Weights of a small GPT-style language model, trained from scratch on English Wikipedia.
Size: 14 layers, MLP 256 GELU, vocabulary 1024, 1.99M parameters.
Architecture: LayerNorm before each block, no position embeddings, biases, tied embeddings, ALiBi.
Each number is 500 + 50 x the weight over the matrix's rms, rounded and kept within 0 to 999. Layers, rows and columns count from 0. Numbers have three digits each.

# layer 3 attention output (transposed), 128x128, rms 0.156, rows 105-127, columns 0-127
512501506498502538529538559440526495479504513495488488545493542466524507497471494511480450528505482497519532468477479502498473544531481517521496533504530539542473437543465493454494515498483529510509512467469490511492528488503515518481484490438480542440504524519503526503538534542485521474541482470512496500519495522451503484533488515497500536524507469489487487452489509498549489499528
512523583465493544448539570496502511549491512524470480520476514525498521561481470530527441488529504519540544440507461481538460544548434515469513469538543528581465483517449504475489503515476523553517542474462416491417483466521481489493483550474516553479468539503528485465550509536451449462518491482496488482492487471491482533479506522515471517549549428502456516480515493466485561458535
512484526426611486549526543544496455464469521466500519496434492488493487450534476473522500548511453461444573481529480512507445565527526520510515508475470520528519514523503461373519499543465563439526451528466470553431541477530547479517518510472539482490515552493503543526542477517521544480520512533432496487568503493548489535486531576483488524490473488473461432488570530499507511516511
514573511545554525439554592508528494460491552494466512485540481488488520460517462485481494447527535488494518451536472464474392463477493494488417574506487495511456469474520542427521476550481583558511547456494450487487533409506381454543464492476519517487441465566448518600510496491453437510496498455509497512515470500514527478421456500480480525589554545520493575460511518455458511504565
542515466518473540580413490512444509534517520495498531510535437491460544536539527482574492491527472574431524488439598571534500438489466520439458473484468560529532556464501515593491501586511566543503441493507545502484519395474553493507526486428476500461553509513484495553538498568579540541480398472492542453490503416447442464541479492430531534432515579469576547509511481463553484527511
461510533536461473500461469509504540528496481524463506462548488484461474566486594499531553500454545527479453530521513483548525458502535505484520482521485508463518528507566497626506513538508481517494479503552511497526492495540516504491429514541499491498480488503497479509498494496502455515514503461540510506450497490494534507481437492477500459467561533512501539510463508518467529548510
471553528520469536497420440516496506452558508498556479480507418474458569499453520556500525475514528585560466536490543489479500464530520440494478461511555487497526446489524457544527519511511513537486547575541572441492492469556528552508433442505498488460522525478520450501458550492475546466546492531500514562484504518492485493512529489440523551486442497513444500492478507486458477490549
490461505522537500464524503470542474435491486527524435558515556502549483466453495481443475504555469519549496561459474500478489530462532490545439539499565484442486461489565471504527462435504496535529550519465501413449488522535509523473457463484564556407504475532520415495445463516498524432504495485476538520600558482458502486543493479525478471452420462551539474542504476497537527519528
439495444500532471450541595564452439470475480527505535504415454508414571541503393477510508395555474528471595446527517541532549442511484509451512535490504559432481590438519508412485432547494545486519508535497486575431516558459436432555558527510525504508474494524496483471491445609435554526397529506478450414515494478494499598541486585472479484486519554558570517520570491500498525523517
515483524481527464463513530564478593472451465528496531431427448504465550569458502538479509473501559464480534509482518486489486518557465449551491487472520534532454558534479458505494512554480503542515519528525473493437481536487508428528511510471491483415521521498435506544548464512551587494499496522546534443475474463463474515547509502506530471478565500516512485514522479438470517519466
469465501479458433519516429505435475496411510514458516479528483490486529431508537492537461499506448495486547502485603460486529534436480511521514516450476535538450534453527466518440540518519540427550499541539487587464584498481482476522546436457486497469481498582483582437527489461506535545500551570458493439516503455509507479536473476551524576491560499480525499564513446440520491525459
494493483446470490537517502490438465530475509525484454496506546487561484510515526492480538515471506468546497498477440477464541541492420548469564524546505496486484494495474487443454479499479434435453497506473450456582475553496534526523540480471522508525489504548490539454488492509521513494514512551465508479519546495488502526508567534572513525492534430501514464565481483534538454488499
479412512526507479509523509552520471458462518433484516520504539501577527428517530515515511532539442508507516521504523508482513522472526461520514549505521481463526439477441505531484493453525440510514473543540491510534510474500511583528503479557522473526505462499484506473486430538562537468558446552503544502510532530439508488490507472567573524527460502503501485544484516506559474539512
453522518531479509484529562438504504466515522499454532485509543498552531520508447517501467456512458484555500523551509503471488475473498517466496528539518489476459490516554520427550519462515539479535570479533444489515526528477474501525496468507496495488537437565491558442457485559482524513518559512477476504519501511466460468503504531570500480489486560487483472517494536568469468548535
486457491454467478501533468473531445430489475458455504498519541538487520499527486506540444519512550446458532490459495468493503473537487500554517452526503498564523482495466499472481472561496555514494440490451507527487486472460520465484588511491461476454461522515481548493519514539506468527458553524465433504531552510524502522538532491503505561533500513487507480500482517485503510411464
527517524504494490496446450495486503523515519575510482457531514493476520493504494478485516510550464525544445491447510553489493430502506501512483490512509497524516518536442495426488442493469491525495473451530551518507576475549469470527521553578509516464477523504487520488534516484521464512450568477471463508484407506532489507501514505491428504511540537578535551484546493504477487449482
495507485493484502538491485450463512518477494513517517504517520504496506530512524522464482480498521478515492507483488500513535483542528506526485505487438519511516554499550514541495487524510477527488491471477551505492464521519502480501510474505532476511502503520506492476466512487503435506482520520475531492489506470545515509531522489526466500496557475504511508510497476462517517533474
527497543478481448487504442478467548512480526490526511458489485499446515490515474474468434501405553472477457440494535519504487501532519452527527510502549520575477478536417513499508495491494499503530486479534528533490497483492497449516500570480478511490563465483466511503468476476500464536502539494518494504454488504460460453489508495465497515539540466513543519500508470459440466462471
505506504477502473479536501478508437547555528467454557523485523440539499456469476463535430471494475552441492423478527499493466477450487505572464494554542493493505508439515432568515516536509615470476528482481610585522501460463463475583554546468495533532499460534471479457499412516457540517483509525530526496528580495500493516451545476519528454571485530492549520463484462543477549533481
494480485470513546509467574480484447495546464544523487542492562534590506479506568472406519469455515564569448552507471507441536536480499533450518473508490477374523465483498493489519505528479454498449511539464477422503469473545477495545499485517477491540521483490543504442453502518514462523551525465513538477528465502508519534465489464525468481482504450484473508481519548537520494545539
482495557485437512481501488501521508537534524515513489452501458446442499501519526489500467456474459553540470498505574517536477550512572465483516444497475468518498493531457480476547569515521516508532497434554493525521550450531498525462469554495459557475488498521460516526574521497521540547585550467498500496474465471533477482473462469465510498497551525462508494492519516486459492561556
490522481523552470434493464449523445514521455533501449515493559517577539486502545458504469515538428483545467483487445515426515503551519533477442489565473498588501456526506494459548481431430449472491544506536469495479451490483479504528468479498541505493545488495498530433432501497518494468478535410461535482558520534494537512550566499542469502588431466554497549473436500502441489514509
511484541520502456493593517501525524522478556534501433471518490459483513514484536485507504492454479485474521495543517507512511527455498509563503521530484453546520510539525505556504494506490492495506537468521510514515501480481500474519495560544578536481488490562478491516556472531465503517492521439556467492499512480504553539462483521526529485552534532543564509503520525519517507494460
# layer 3 attention value, 128x128, rms 0.105, rows 106-127, columns 0-127
497485460443507485482559492508504512525432500481475509467545503531516526474483494445533485509518472488474544486485498508505478587437532519482511503525452491477493486470438507501524554499465575504493525527506489470505521498484500508511536480530445504476524494524507474442525402497468525446495492603510457513494538489487500496472499501445560562501447529527517561539507490480484546525512
478539377497552497533593513487531548481542489472500501539544591511486477531604505495500547495454536470499507487457499446499517441413516495497440497538517532566486517485484473490509508498509517438471461513470459462500493529474480538429518461517519567461413502557529495502459504471467469442526546528514501474545543484498549515520501513453467557466517565476438558469524492462592408458454
508472510394483505603467444509544473586450535436567458480507483558509500470416503515453535478490473513472494484405494426491549569488491558470489562460480482482433470389529427490530449485553644509516412500534487532486483599422522481555452438482522529515520460524489510568515420599500505674501550526459407498505578433494489398467541553500569488470484540520511515533486482567494435504525
479561514473549497499471492485532465499570491449439451494478493535501555422434534594490525527494475520496451577497540493476480491532465543371506490449486590499399487570470506460554492547499568511494503506440447512499410522473473468405553467457377463536494572540457507449532573441524466492543480508474535658457529499464498516440440466467485517395562419505446565490521484542467455481510
520521554457536477486468539477493506514425529521506495544494525499509483458503505479533417508531428511541528461570524589455486443521495484477495511545523500481509478493523550513526542504514479439502552458474494523544500501473511510455525530509485497482541485457461460537541564520521543592523499472495521512528514485498466448488487463505473494485472453457508467485480495481453520523484
525443535582505486456457457472494521502452504479476550470464548528511481526557523472465434543458529529508518521508454537449522446507453522482511456521519480479495432474480526535451553550503539474538451454483512461533468480462480513459416550466505506514513466472500509467486487549537506491469481430465493500485426561505430568531455522508460567491565518466529490503510568521537522508485
460549429457501514462441568533504467552528571483532499500486476509490454499504482531440494581490498502482494523447438509530559582478467481431514488573502502532629556482466438512489490522470514504497501431563525501508446503489482486459421505549459459509487483475534582572453513525552498463516538454536458445476399499469530545494543534493477548496510514527525567465494565490534521534527
480502506543539531514571531574546458477558471481526505435522458508515548426489494478457532446481543437495455571454492526505460431485520534449503524519509508590472461441484537466578495535482523541501506406475452502445443458457474528508518487515568554487448545603507598506494450380499467533565470523463468482480536432493516442510445442518526505588545491526506564512406449529503498476489
478533490543524495499524492498536494497500540529528508488549493489475533489499510516487498428453481430460492437500510454511425515540467501467421524446502580552501463513471509500522560512531513547469534515522514481518431517517481572443545419502494518562506528469489526459526419458463474503545505448541455488473523472531543469436520478547451593504492481454500491489567516555490492469489
520600441514520475564439542510508499531555432490522480518530458520424498498471549573509555477528541582482421444538519543521475478589511520593513537494531518557433438519502485494498474547516520507495524545451519513443466551468504540436515552524424521467494515499487527527452516437548515500539492494522528498436451458527546485526507479486399494493508561485409459540476509568462504494480
474515427524466557479476524534456490496529491531460506483510494420494499533489494541523521559498540547500554494514534544485510526485526535474499476523473517526533521490508477515477466503517469548507507451544538508508495499558502544464507544546443557495515449443445527501429491459472494498425482512525506480502525524538533547545498483485492509568475502518448505504502454525492522525536
547543444493501518566524460515491538489586546528460464515493477451488475532518532554491475552427447506525470493420440491558529525539517487504498456528498509511478507453502495498488495509454480571502497479491569454467510534452476469513477533509449470536483489524522522483497559492453476466503486484504514428522526477537481502514496506521470544520519479439399494482508534542523581516555
475521502459453521479496539535508507538431499489544447521497445501499494565422499522453529441445473514478484553516528480550505537524539538491486548497498504534484580368484475486436427484503457510525507529538450495485487485500515475490525443503540545478466501481455513504477503467483509548505504507494503479548478474464439483531455547519477545511508460489476492495490592497509523528471
505428475481479456560544517524487485468548466521476597444494484493495526542480467513537546496515468521475480557524571500500474429491548522496485480492488486480475489490499481466510463543520518558481483595556477509472547537559504489459498499487490504518531461559435480509588490478544493418534508469499611447458512409514508519509464510472514518531466488562497457483522457514536459455440
502451499568547482478461613468541517529489488470421570523545469514519521507446512499485433483514569498503446521550520460471476400473465495500489510466467484470527454503491510496515477484526538508477495534482469534467529495483483552545529499457543495461564474479501410523525489552534511499495518493502486502481516495517542524501515499492542479456471473426432471562415490471510498521495
527447492510486493522516488467523485540527519520519530505500527497481520439524521460504514467495568508471528475532495524496494482504478502474450476481494500518494537487537501494521515503513525501482531533502484486556520559537529499482513531483479499462495506503458450537505500479486536448495473492575538541496491498494543474481482501521472468491471458525503446509478480495480526506520
485448498502523469475510517460519532497503482549466517506526477510521509509486469515519474489548512451493548481529454464538495424528544517571493523408472509519460555513487542502461516535497546517482564510476504502517476527566475491498446488476574499471453567460413470425496491494449514517494524548499536484525501559514460522450505490479498544435452531494529512525481478522479509475468
536513447539518464528499488539546454466625485509499464507520520546496519512465453482602545526550554501495517476506540491573485433528470512545530564440485514515413538478556496476530543528478442530488485522497545534545417523509508442552538381554529523523446503467572549493504462558512507440539542521498479482444376490423520447518506475504542535537475439465457480480404472526526580493549
564488515534508513531509547481478514524501535480493522516506508430514449500510513481481485516520480520525489519457500453469577437458461473483489455498528481524509486482500455502481468524542418500511567476535479505504492496451510484544474503495500466526516519556447508478526544590511477413444464494543475483467488616472467464562510511492556544635520503501451551469526446489505469556521
479544540461536521534449469505514524505465504495480464459557510564532480467438519496494463503537450447521554441566458567492467419472557483563532582435492494570479459536482472504430538531472457519468498527468483479449519509516534569520537484426556493478568521472538510526467535502491545498519551508519506507436510512508447508521535501491514514454567496468497465564451493487497550530498
451459435430484525482470571519501502553575598519477463562497529450513475494428500537508497519539482458479490575526536465562560615395473496502463567482483506467604477452557471510466451517499445459533485508520462518532492466513493480507449561553456564535482447469491471521518422540544515519523478520515499500530403385484524463521427604478492548521471455496485485580497565526520486492495
535548471428559458524460494532468495487487470500497502505492452540514487419497544485527487470538488496467526515530493530491482516533532521500513516491512510485508475459474493494481490509526518435489475472404501512472496495484503485548485488511463537546522531447482488540489501513505536555497536480520504485516496480485545436462501464473530508505460500474448508522508464477481511481549
# layer 3 MLP up, 256x128, rms 0.134, rows 0-2, columns 0-127
502602440503449525476518353506452507510427547533506470516524516495457523518504534463521461522437514657440490567571548548395452616585523590397424454452444545383474519468503503536537460444559505566562558430499588480462498497522490503667525517535443586579447445546592493522437496442525535455460388540494529542602487515505440465485490514565529533549607478500496545485538496442429420514529
488531554513539401479509437484541534414408508572447525555562463510447478477543473478554483346523466481509499455643531494468509544519517518505454467515572527551559467588526523532487465468499456465583462514545557466475539454526447455537512458543490430517481476497497461378580560499538505482509506452463520479511458501352450466596456467513408549491502495506459522485562538515520499451447
523489536533541428381452496444483460469530490492528514468424498512446489351447489519500555452553468463421509509496558513509523522488555465519455520464549440526472470517572534485563440469505501500534423467563532494515423494531515497497428502509413470521474472500489460565609494406483551536517512512467569469474497520424519481507524385527462480482529510440577601478511499407467590452507
# layer 3 MLP down (transposed), 256x128, rms 0.0947, rows 0-2, columns 0-127
457543443539578545470407440544474475512466538500439490424385508455496537629553538514528518482450523555433547446428452563517477494575525499473487464398502486501509539585540499552608552528540435604538464474500463502503399436546469447484401467517547533436536560486551581514459416534470461485482534571350543468558577527363514455558521464405548560572514514554550636484372434424459480504485
573492425521578435459476478539529431485516579537555508576442505480528499467533472446479433513502485528503552453454490478534515534502512496472502544491441559446473442439478578502576463542549589456453482489466445425598495499426460524598503437545548607420493493544590388535510498522537550554493529493542652504484484546488460459487547490500534485496534560487477441473353541489468418557484
403467457491520531516534511486478487537659556434421450445529583616493498569498471427520597461448463470448594483489521579438527427479518472586417495547524458545511537496512379476559444520484508543498508551395554449521477424492511514501431629515476458494478490463508527440487506465477469420518456551509518600492510458511552458475559550469534459468401482552505479479524507485534530479448